From a checkpoint of a small transformer trained on Wikipedia.
Size: 25 layers, width 64.
Architecture: RMSNorm before each block, no biases in attention or MLP.
Training: a variant of SOAP for these matrices, 4044 steps.
Each number is 500 + 50 x the weight over its row's rms, rounded and kept within 0 to 999. Layers, rows and columns count from 0. Numbers have three digits each. The size before them is the row's rms in percent of the matrix's.

# layer 17 attention key, 64x64, rms 0.145, rows 49-63, columns 0-63
118:486457500595421539522404541544506418595548513440527497556535503543490475532506505516545506560562445496379506478473555563452572487551509473578529530569532476528607537454465561485529532542404549
092:529502446542422593541582536536502536466447528503495460534504508461483445451600403583495493511604486543431481517500452611524489593440423548477477463508534470518519584476524436535492575496581463
099:495446504442560431561439523517515437457447551537619436508517447533521607452522494448513531572506451525456536479494576477425483512506450387510523600544515485421544565572470464433542485434515499
100:437425505561452449479425530499547519503458423586508449489554516522517473496536507495465465510443422460501516484491467563484532607515569549467559462530465509471587475328573492510531453438567575
113:578523443457505524552598442615485435538505447450462498521531534525571526458478579422541536503474536532526588490515464419466489516535558512458503375472436444477533485515467535542421515421467409
092:495520482547428559536532603420531585506514466494428481525499526551548516552572574507594447468451547565590495502558495489439503632542514525529400485516572419586521493532503471517459487459486475
124:489489449502535513484478428578422413538573490443582531519426496488509436484439453462518560491520470468470527506539517507481531413459520549560591459467473564438486527536362505551463582571497397
108:508563543505523538520580634506604427485521478590513467534598454541472460517442397505516495506574576477442509477547586475487578477530537494526468568565471511573550489541464531467551433483531465
106:492529546503407439449504435482535624455424468554484485463557438482427497542494533467418549443531533481592559506468500544578494548555500451415521469476532517552502542392548518578557441493568492
103:492460551514434547470494486621463437539515465518499559497557451510537393471571448544526541445595504502376467571462446532455569552423481528413508535517515499491510563458438456534501504579576502
110:429568566533480438464354406452511471510563493442488578433512438414544549529466598466485458502473547449416442456513485574527497468541470497519504507507478544572487564466603502498459552511517511
107:447472407597438511541449539465438468528535480498447535576515528472496407505587578531530495403532513514457471439505435544413532601454449547458420532517590457560514498467470473526577534514531504
110:539547557441454453520484511494515563541443499529484472409534390507554550505519658569420459535539531549424481527430492513421418602510537483485474489509527485549457515542524512426461413480491467
114:597468563521515526526431478496529556469425544486478432432583456497518527518460498484479548555550477521475497541476627448452460496532441403450537616511445457442607532517488522442530428500426533
091:436474512509509480522545533530519392526558498406498518502492420446474529552428585468474461623448509448472477504561430485586490462488537554582457477432580469581459544548517590468528531442516555